python train.py --head_dim=32 --hidden_act="relu" --norm="layernorm" --norm_eps=1e-06 --qk_norm=false --attn_scale=0.177 --tie_word_embeddings=true --init="normal" --init_std_up=0.0234 --init_std_down=0.00427 --optimizer="soap_variant" --learning_rate=0.00356 --schedule="wsd" --batch_tokens=[131072, 262144] --doc_mask=true
Each number is 128 + 32 x the weight over its row's rms, rounded and kept within 0 to 255. Layers, rows and columns count from 0. Numbers have three digits each. The size before them is the row's rms in percent of the matrix's.

# layer 8 attention value, 256x256, rms 0.038, rows 100-255, columns 0-63
107:114122157132127129142122075140134111148164104059120120182112097110163109120088143140155202068163148155087120104134138142186154071067161128134124146125130166122158097150078074090121131031103106
100:110131090140183141098160198126092171078138084148128113124193170161128126084127123129132125086144155113134162123084113166135151206146122142141121162092118179159101091172141138137152104165127113
098:145140109120185130155119095123132157165140040076153132130072103164114126127188104190155129110118130185108094138059161108116123186108172127144189126143136200154108133070116152152126148117140172
101:125099107145203144137141150156092161113094156114068129130220193148117186113125098154101135099053128112188148155120162105107116110158100137098103130189141122124063088100080145130079104150110098
097:100142139135108169130094133116151090131119129106146204126139093155134117092095143125112151143176078117111110119135075164094161155084128084090129120079107182130180118125067069071111118196158097
106:113116122118188117131073085099133081068095185097112132088115131120123183142128143098145076084083134084135084199118130184100125134169095126115106079177103147196144116153151117186137116103166106
095:142135125112089135157132132060166103123139107124147162122129059132069112107097171120205122125082117169164128102079114175160081076090128088177106112088132131111180163151154080138167147049040119
100:065118133149126101111095122203089169124105147129107066153087117123113121187094189109153110161155102147131115120157098111162074117149123123159114163059136087078134124132124100142176137080076144
103:115102133125088117134209101167125134130101110195112096130145100137084159105126143119161159152112167148133121078238150095126084162098112162149114128220143082120122107115150130088080087183074169
099:165071169139132153078199175147129121192088174146076150107121130091074159081115157157152133144152124176072140129154129099143143143138107164089138143147130157134094154116162104162115091165138076
102:106124146091182126123116150113214149142114145118126082129109133119088143120092109197118129149185145112100139168123093159123128127172146125110169102138144167183164096089115147145122157122165158
103:112123182111196107078101123072175175104077133111084150086133142086141177141149120119106101143119184176110179140133133137162072106101090157125115137192095115200137095177106121131215112120121142
102:121096147136115149126150128145047085165115172132140125134135141132146103094090150095140163128100207133132099118139134139109125172150152211100115114140121141099169094094155149142137168122102121
099:225158128090128110115106133153134110126101155167152172121142113111133093105163142190098132188098141118146158092118090055123096104161201116137137141027112074108089136183094144113114178109131104
097:078129108235122082157109158134089150090100136149122184100147143118182086130111082125126086142110100160115145111102156123129060126155108098109091120114107181091144096108104141108147120187137091
096:123150129131125143122156097135112108182188107162155099106164112106118071138151169129118152098185094125142214099097118115163092109163116129142120221052110144134142155192166158166129168116151044
099:066091128078116184108135103109103052167127052134126125087116182126117135108120140178117091156141192113077143112099148173134100166162131141155164151100102084161191082134116106094094191113099082
097:065113129133155156129061128111151128158185096146154087133146115145146196073050140182206114191099099152102093172153128205126129093126179177105126135069142070153147127052083146155122173053135135
102:109121141174150029091079148132096155065112187128111146134112197132118174175122144100125075133133155107163108161064088146127085166146086140139075133153108173093185138091094137161104155159142130
098:105180159155096078126115163156204120102069169091168182094110116068122118172171138152118141193195097184114119135128137094073118105142172142150153116127152160160098150123100125174142152112166125
102:186159151104117078199068204088100176110160088127156152128164096108156091072155162166096121101118134118171144107077083095102141135173167158155079172116110104090119112169101089122153140124092148
103:080160139146124067130079175153101134115125168169111126099184111190108129151146224145104120113121110122087099105139128091166076053130098150096076125140173110083161088102143167149101125134127105
095:161125188150165105154071113145120155141138115121143175084130149104112135092122167143116151116082140130134072125127075112119098186194112129098151084159045126162147144164156132171148115226170064
103:154112134058200189075092117156115132132180141103109089115151114140141095161070122143099138110105112111097087142075135091177144074117115154183114097163157137144139103097148125150130141077092133
099:161074103118141105129139057101134155083116127099083098108080099103132104124134120136148171130089179113123128146140120132100162081131094123109067198170095120116110190141110136177109153100161069
105:048120151060147099093126137136139129124130105106125108131118156193172072080134154127176152131207110105141100127126111150080191181158131102110157074103164167083165141123105143094087126156147132
098:154146152134116118175158105114144124101121091116137082118134118127121071088151076086125085144166127093120111175220151112158085075123108064164153113132069088163170161133106142087144116065102188
099:108122128103119153133154124099151120109144142116099102092106131183101123147130132119178110119070178132151108074151177150128110179139125160130101152089164144081042143181142129065172155170089169
098:115104109134138111092107107160100107169150115152104115086183092129129121129152152158123131129091161126103102118173142118092165138118160164169130157088133175130173173129132114079156052125103125
089:217100176135143117136111138172105110133084139169076134111127146130141134057053117108110164103125115127169074067128118088092152108107110084165125112055156111120044154192129212140204183097219132
101:077156103137093156156165086149168154121116146098145123147178136120092187157077092119114063212098142140143125099139160123098108144111119132116121146217056131164158124129086098082111124141153104
104:124115106150129099167118199166116093064067092167112102126149113095104106099120087067135101136200126141130187096107113145136138106083158128112157105086090090139103153120131123128099182137170153
095:102101153101126085136131083118056148146145117107167133115131082128133132099163143085142158141152115077107113166106137167113147115163090146117176127135167065060109147170103189109198104080119125
106:115107115213140065113058173072126154156083127082147098121133108137101125093131161143146110134137164066147100150120087087093088062117142099123143094121145158131164206179112132074164119104204044
097:140163120120101170094156135206120132159103200067098171125150119131122138137136175078104160147127164171155103144165143159102154139173108142094157091128148092111106133139111067076156128128097114
096:099169130159090146136150141125181140140125146136060107116145198122092116159132035122144094074104115135193130105113104111151132142155118163072138181136060153152140163124076084125179105158147093
103:082125149114148157137091153176092147165150107077142115154086088157109103101082196177079140102140152145171134159126109087107188110141138130152083030108156098065090142179095146119159114119118114
089:153172165128059121128143081084036161166156108097117130194126124125163048071159154125165178118116093129122076123130111162175132159094138108094082102105133147119116129150125141085167129080161136
101:151129109150123115133105121182172072126133140122112153164118190073074209104132137111118164141112164153151093093098130098178125190103182143129166115057077081171120113106111112122110133100114106
096:160097167119163152146149124087181124071152133115118152146143174134108153135163135096116074140146116125061116060126109155128093143085055131124120180106030072155158127158158177157059138175205128
096:096080116177077160129063155119176082138139102148199163143140122138173211184125109166084113117116137180163051125172149127134099131049137151132154095105103099145094111125138089141185102090082141
100:150165127134155126152199124120107209189127152159170119120164117186117060125130139190127182118143163098066107066139099121110123155189133157171102114145149136067153139123141131131111120142137152
093:156106167066155095120112152134108160090118180122118176088101148142156107130121152172156119076060162116134073157152170110110087100138119108080141110109146095108161121106136139042143125154056186
096:061131151139130152056118088106146172166108175109107069122079121171154146166114176134154164119112194088148129190129111150124090163112148120147102086142152135090103164040128130090156165091126133
097:149116081113135127049103157143142135157173167121117107161110134179128091152098137131133177100153106143134089133152147173139213083110136095178198108134123138121155109151181178129131120078119152
090:138119129127179115136094108131111107105142142158110166087161109149152116152185105076111090073131114065119128146141130104180133137164139142082098159164045099138115195122127153111072106147221134
098:119145085094167191144093093107113161214153183110093158089184121107109210136136144144118135131103133171090090135149118085089149066167155144138149085153087142137146149123137133156119100177098117
093:054116130158181081084187177193114154090140128099142106101138110139147107072131189177124159153132127113092158129168076149112112075173175127174148100136105115115133172066094152148182101088174131
091:158072148102090127095163124142112200148121176085121097064146111143145157114124100120113121089112130134137121112131168141126104174069108104122179136123112146127119150112086150128138102120129123
094:123117115124093119094174113196145125099099162131091165119127097117093162109154068113175045149145120107193121160120179162152158146087117177098120174122141137201111162096105083082144192165135106
102:110136155094130121164125088061113132132191200149163113152114103126130163169145139138122171139116204094083131115133123070088070192164135147120084144172095148117161119116114111115039056178119116
094:114174108155149082126158164171118169047123070146116108112138149153116122130094189124108105132150111146110076154115173132143122094115058140128154090145155147129139163147130111109133106129129145
101:119114149110196082082131144141118130192127055092114072146096130117115106119084104114163198095176127108113154130116105071144140133135111058107141088159113144150115126172173124096162139111115134
092:168158167099175177135132113147124123156153129122090087108121104178143165145081146144100173185136124129169104158103128121135162141166131079168105086077124134129104074094100157142133145107161146
099:152125139144120112131054084136120150126127098132146202200184136080147154139162123137209099148125070149154132127110116073110127160182153137111167160087125116159160065115157131144101105152109165
101:111141199062151164159143159123103083130156080079120104094128063064142118192110133108115119145157148143098155130131102151190130126081063094102147160124151113172107100130162153129087118106107162
090:156202122160161129146122137082159125118082112155124153074188164131107128135162122188162135124133124174132123126121101089051143094163080112128107106114117083158105116160176120177129152145226114
094:111136178127068123113148082132185109159099091138115178108127213094164102113118178191099161160142146075170127157104127122063125136114104168152155178120154112136084125151107110172129168087091140
093:152169114073136122126151180122162098171148128159104097108124122151118125072164161140172156141086127115106105116084136164095156118138190116095123083121179141068153086082105133129182126154156131
096:147161100150106145129121143093098143107217078176109093138162141169113073141168099109139047099115129079111162139169121102200113132128153115129163169171133189078136134109114140151117118165217156
113:116186154163096083181150113167121077121130154140159129151132144095120109089158089143155098063170125111111164150119064103157092115173099089097171095095157213127109127151147132095119125156139127
110:160087152077153152156110103127177160155108111080145111126094191124141166130109111165113128166140134170094124125069129131095126110067150136145134132124122136178185078121164168183140131092110128
110:128137067186150167105151114109120161106173174109115120125073145105114091080141115129134157115111083072164096162101167114113170144157112136130083127126091066155096093091155071096117175162152104
099:109138084161144122128161140125114145107163136092098152162087113114193060090082089152146156147131116086128110147165121100141076112105154104089181064118177160129165240150164142124191084132186131
117:099078150173134158178161096196114070191125124202102174128130072116100123201113116102139146128102138129159124094090108110169146147138091148105091099082186149167172106147136128135146134156142113
112:130121046145109154067106141079125098104121140129111138147100122152123130151118049137113116029176133138081142146108099148131129097115145063105110122215083040150118124177142059085060178161151103
114:134108139183208144148155130113160042133125137148144166119154111141099127135160101152065173088110157103121069151138110134132145137179130057152118088148159138140162175161068094136059128104123169
113:066117131088107151156086117121088176096097185150146076111146204123151124079100179147139170174150129087134096134138114099172074130141104177106147107100165100127136190125129156121134130101126077
110:136125149179091103107111108158157053191098110094120186196127087162099099161154158090151142145099119113092147144152147150141122111158122121126120141198143122111143062153128053054121137133106105
118:130058161085137145211176121102094159139131085151116081102101161115203096128139120144129099160120197127213100083119169195162138141090099169118086074093112091108108185123127195193114122131098120
124:158131120135044134155142180155106154116085129114142101109138116173155135115116125173103168091082129153140127153120134126113165115105153201118105116108080105113096141113044102094088134127113106
112:147095148141165122125099178152173131172097143127056169113084106126124101100101094135118116167077141171153079155125147130152110152117153182081117123160137148118083188130083137134081112106095128
118:134208136128185151114157126091103187117035189086157092166142153098166121176141098114106122098159167182107144076085126128127077133105159124138132117147153159117121116082192054189131107160108108
114:191146062149114145114166182050149049127111185087153121117147123143157139124113101190158123111126172146121132143087119119140144145169078135103123074137122182110088093135138054053098165113127114
112:154165104083148106125191128169074196094098135132100132102122081107162168172200133148114076112091179123143122132139133105160143144131092162100124106059106179148121099124081122087156111110142204
109:054135139088190177103096140118100160106142186026084150160115154134142164096086139085118146093187141161118121146118108156142118096084167131166156167189128062141106163136170133131190074138127152
118:096135096086163130086162110149158181107135153155063141139162180115114119104143143124094132124080107116109099137180133128092166118079111204122105195138132163137112141137137218131081136133125175
108:156052124151130200138137142078156102101094096080122091114087060129166205148098111158091138066118130120099142152141128148080141119129083107106095076159156092106160124120163116083122170137122121
105:149132144075120133204140141134113182152140132141122103145192092128129115137124125132059148122099096103122121127093095068117090116087077163157189077092127128113096118053097158151092186157153084
105:140147110145074072141110139160085087168158113155185155141155098078075114169132139130137143169139113113080074137143100096151140133206101161136109151107147126141108090111081174136194142147117119
113:099160177093062098185142104097157183142118146179141051145135107147161124095139162145144115114158143088106121093203161109139093093113164138159157061129164176138063178117143092158091158113052077
112:127108117155111123067130196146168109111108102121133118187110152183097111049113136118098179127114111103178160146123114178113156156160148085137119107135157120081121131098173109125157134122121174
114:159159096168123120086114076168103164092100149121107109140174181163113119129121107139103084083174057138074090123085155186104146110131170120147103174123138121137078115166152184153123192169098116
110:163166173157134103086105094149202138125079099117115076145134199089162143134075181130172148162133062101090098113124121125084153104132161144161102162103142105156208108183121188129158110121159109
114:089130126111086166132117104114125134123114166096124127144106127168147160097166126104105117069076127144106100112131158097073103151082167187079112126143102132144132106099110116140152126163098082
112:165110124152138162116119163175181132103135149189086161165133152126072109157113104158113150067106106102134098210126116111135183095092170119089078234124080120142171107075117121143105139139154084
107:094126167072096142230147067152121134151117125104100089066157181110147144125152131162164141059133169194168143098123156097125160119124134188095146110120100150171089120104124139159075096131109113
120:121175194109168120124138132136125104162151104105119179141104122114154128140184104095106164152101155116197142149101100075139114061166086124136135153077188174143123111113167146186133163114146168
116:113097104132131146171112152140150138158104106187139137062099122113151094106162135192140139088110175128151177116086114086134147160100125138131150099162161148114139195132153080137095130144152105
111:117093105073102182186165079146143162148176124130132118100159095101145143070111115159112131122108125127124155117151131128153170188146135167117174105178101032093124172156160195125138135109076110
116:109151037105161221125130087093082159152130176092130118097150114082114117159194157091119111139155157123098124122124116112070120108055151148168159164166151105166151110158111070169109125127098166
106:120150162093150139151141121110126103176098096076188127092105140139153121124156142101176120234143126146047095120124162111091138093148105122151123121101131115142226128149123096144102076054127152
105:162148168194144148131099122120107084142091169094061159117152108111080123179154106119131116081116056109097106160113106145109160120166194119143133105117089062135146116179102180150140124118142131
108:142125098166122160145109157131079152134103147204085083153117146129173144137127149167146114144100131156165160088075069106178118150128184112097149133161131086164148128150178146171120091158085176
106:124126105091144122115136128171095121132105096098072139126105136111151129124123119126188151156151160071143136174114127132127154139146193176111122154093143097101095125131208049146102141120120151
102:083108180124094129142178141093133104150142169127139149079095113134106122162064158173198068125117144185140114107088088140114128138080124123114159122096042119220106089141102187196096159152123178
100:117148113195100094128181109132146189129125129158081169127191145224166103192115180179101097127084143114147155117179124144069147153127131089169120156135085149156147132154091132127138189082136085
105:107138101123168088140125059193105130119105155088138089164143107109111150087095081096162205114133090200087108105136179097113077122148148148120065165105180129142191200089146088110193106128118079
098:137138127067125079087136141106170084171107123162138155134123150108189142114077078162131145122195143136144061191095085098046145100114111103121102120079157132152093142080153139105135126107130127
100:047163153134139102164150166125146094174164136063161126075137110109120110135155131166133129154147141125132128096134219103135151187129128130133135165096073125121152164104131139197115169098109129
098:118059118130143116149121167084163059097099123103153142086090117094104148158134118102139128106114177143159114152153171150166115111065072195138158109136126129073064060141169161153117152133079146
096:167084091059087116148126134157085105159165064089129122112160131133112095147208140133111131136112079148073151132157149123096186151152167120133132115108088196088092140134110101133190105189118159
099:149144128064127146109114103122156119157127139117108128073134127136078172136127057141187167094136093099201107166095198140114142150172113115099085146147146091116123149089199064182137163089155134
108:150164115085108144133084120088138080117135138053133125154086123061099174096123090152174146096172109122162111185090185162082144128125166168103105144099156044141088114115168160159108115185185164
109:135127095160132144160159165157132096107111107138118135060109154136111123128186177129096186162112108177135174091225205129169118129090151096095102148110085165097147165156158049163131193148094129
097:086132129153113130194123110098111182125139175104163157125173146151106062159119140167163057137079156114106141159145080181137191122134162100116160096133126143150124087155141140158091134134169141
099:109178109137070092187161138099158111099139129144184055122131131109155192121124102113096113082078109116119117086094121106108117105101129100166143095059183142079170103118138144100086103169101159
103:101105097115155111218100095104182195169112112104109104126126117146139104131102211147144172147098109112068179151097084153139186130116178140127193163160103095130103114182103144133120159142173096
104:111098122094128118115099139118139120150149120119120099141130166096110145092104152138129154139188139119149121188085095119136168139080176126114086082109180098096088096147168137143131089140120151
106:106163139198115130129129103094146050109107142075172171088106126114120100172179152128108113090137062162132152117111151117115113098133106121100129184112075121130111096113100162198142130197128159
098:157118141147135219129115112167133133155126130186142109213144067189098105048141117115106185095123096148069152110172153119118157130146140133150087156147146120135117155130094123082145121093195082
105:048119090167107120211167150162131123164109142142110120106112113179155156168071182190137064107110176171157107081090126130112117099129155174128136146108127115172085158090148116152143121201077139
090:159170183113114131125098169145102169158129122136126115140199154130136147106118135104109135177149104115150112071104106120095118141163116166158137114025043167119153089093087034109123095122086172
111:114065130134154148156158122106122096146135153159153108145125102139140179138140089102107110084088129145089152097113120097139100125132127121181099086174182107138154133079159158095133078127076110
105:117113118048202073085095150145147158153090134143061084179179199073150158151130151109202128138131161123136070106102117143152136139147165146140082110133125128101168144105196098109141121186093152
105:149119132128158093086132155151141135098112133121115102149148118168149120148144159133084210187139098072147143073168162121163146142164127101123100147148099187086181225118160109072117172059139093
091:122133121074071130129138154094150130209163103107146120094110134120104133138102112133115106151132192132139104181178114182108155137179175096140097126128073110108131128135153178125109146125201127
104:100133079153176175152149142199159157141063174115137096109123132091198114112142145072118181187098089157122168101172159164201105127168138158086133136132107092149180213121148056110134162132063139
110:168065152146141148137132173124145073111114141135130109197165057130086122110156092100117209055121085158110156144130154099172076134142084148108100129155147091080166162120142119110164102105114116
104:118136101113189166095079134089145180116129119123110134106167199099180187134070111102125137121103176155155103105109148114158066104117076177159147192161136136101168107069157100111139095078089102
096:138160145061082140120147118134129151152191089137114156147128120116126088096066147157100101163119152116098104161017080146087121149147126125145156107115145158143107055147124153099089079103168159
097:147134078111129200185136126118149096118169143144192071141127152136135163107105140161093129122135126105163088164075148112131179108100105115126131112102186095152120115091180157174095089111132115
096:102071160139169137152113159144120090131114201119131143091165116112153138126165104137116105060121108144148117163183092111118132101087093107081156120083131147082130165078141201155200114121139143
101:070112097153153087180090140118130177090114141100120120155171107116184113093081155123136146156134102132094178075101112117143113097115182141160128128138144123153159182204131190111101145120106127
094:111153137156169128106160154179070123137161119159130243159104101129182138192096156120108148188147128140157126222109133115122137107072119128118114160125120099192105099139085097130069128096095079
098:068083182169135132171102059123128137150137142149128157128143103202188154079083069111107142139136122119099114137131135112096159159144126115119129084145126163143117145115088119088137152119104097
104:131080095174088086123156126128100102124114054089053169097118126121126125117201191139172150143101156138163127161161088135142140145192140143168149150110119149174159125154092114136114133094115088
101:140138185115054038118077177146134130184157156118126131190153104124048121099124109165157057116084149127172093137087146160162119091084145168183104127118131121146047191127140179182165147153138176
096:145111095093148163132129153157124146118193201087150083062160142104105182128074162160123116120122099152096139137099069096119133157164150125132145094094113099172176126107121105077166078104222194
097:165088108138103140056178127201150146090177076156190137138112131127077141084184150098186128171135128124148116137165168104181138123180125138142172118090160152111123107096103123079142111048113125
099:139152179089125135071086129099083111118112112119122145140106105099108153144174135101131125149079123119113115122142122161161143141081125081135158137120136130187179115129156093153134159148105142
101:096145123073139119115145170132225155130081095109144167078117115200142109056100069126143135168096125102129123147127155100147123137139123118138091086168127169128150132129114144148071178074096111
107:145100150071144129131128138163131110147091139066131133102129149126101068104144012045138133179112150090116111166091184168152148089128123141104127148093142159161169138123125214203126174106139104
095:127124065117163143086088092125130210148137104172076118101104190091164122187098165132081167126138146162126112085120141117090150158147140096091128122132125158128091141139161106189093135127143083
092:150171139154119096108176145114154130131075098078131147144140092126179120144103095056150085099145088096188149105131202131111122133124087123070118161110124100138162156141160142128129146166118170
097:117110066155148113096137105156140152118091147121149128167138166091153179120150155054182150100130115142159162048172133133061167116143118087048148165168146150124179093162093081106117052127110139
093:055088087172169097166127089136142143084079172101119160110156156142117154111120175190109108102124062142131174117174160111107136117133164154098084182188156129064138087149082142147089141135117134
104:148152107075083201172104115077185130148047122119136110050130122204105101166146125157131082169138147095087078102096154131163110130094145121149075096136119124105101103167121057152118186119156144
104:178134082155083114090118165093125106118079141106141128105088099167069117157170127148130097174106161135134144117109130111116059111126112100155134115129102115090162086068141134099161125109136160
090:118068091170100114097235114179183111068106081141098091108136145129131146148212079104121061081046146077098137126106172109170143135189132130160142119118141144121150114112103145163169146142116146
103:160123147127086162227127094121115092119112148129177170134116153148076130160147157130099158171123107148118174082161073116122130111159116108105107182130161105130057091133102121096142109157186135
101:161151150153153123149151076098096159140144107207100152157086134146178118124041173129084137055201112164119175131095065150096138105125061125143146152179119107200085115162112134145170101151216075
092:149220118162120148173108114096122162096107094107096121157146140075179123089119181125120155070188065215153108146122120156050169138168134157122119139126092065101126109196144133105144111153126147
097:108141144147157130094143158168165116153132124118125039138097189121074158126169140163153151086169149131119069111121161147113109138140178131145147089105106108143199126111145117149079144108115083
091:126106127166172131107132130099066155091140140117110165140103176085173158146109180131140125112147091183118130140118098053152214131131142098116156139179143137127144155147060127150104108138144055
097:158160103142129126111111046086164147111127160151163101117190072173114118154147105166101062121144068104095146161101111154129132104165123120100156088150119120134113098120154139144062130153106097
101:157190120193101096154128124177120035100134126135169090131141092117065159142078090090173105149157131096088142137129136074120117136086121133172101160122096081098169096148156132091129049080121139
095:148117138178123178112207070148185191088092093166171132087117094129165146087098148145148128123159126164114107106115116147101133106121121162128073113159087122131156134116131153088080103064139081
100:080163140173112138103149154116105179094164142159135127152136093090094160138139108094084195174105115096125137135123098130164116135139091084079176120095138168090175127123141119118147164135097135
103:119145117148112137173149119110135111125101137201150157105181122110124124102095134144139151094099128160092128113147135105126112132155127145088073118154063155121150128183126130131102111185155147
110:162133070104113137131133129075193139134141135075178125141138106169125108116158151169139091116161134113095110125129123057061115134117166091157102135109126092074135139137148125107119114105103134
109:092139059148109061122136056102125168125081095119175107128195086157093093117152099159144077137085124111138165120111158084166118137144095108098085142095109105109114118155164117135126136165127175
098:136098162142179142024138121150125118192162133085167125065092151102086188162159122145099149095148198097147042122118156118131126151145126179197050172130118157168121139122098075146127158070161086
089:137110170162128108095143088108116135139170205223109100128133105175064086164139131147079111114170129097116154193129164105168112131117142126134122133124134124087063104160153187048095087151113195
108:150137117148139159188080126108113121174132213107220084141117113190135162108086107167111127142131135099123094085130070107089124109145134150088094129113110207108076141144129131123071114134171123
093:167202115160083098089093113189130077123147128110085107139123127123118142158115159122134096150142172110125104169145079135148151090187162102099149078126076083101107096143173158121180112103107156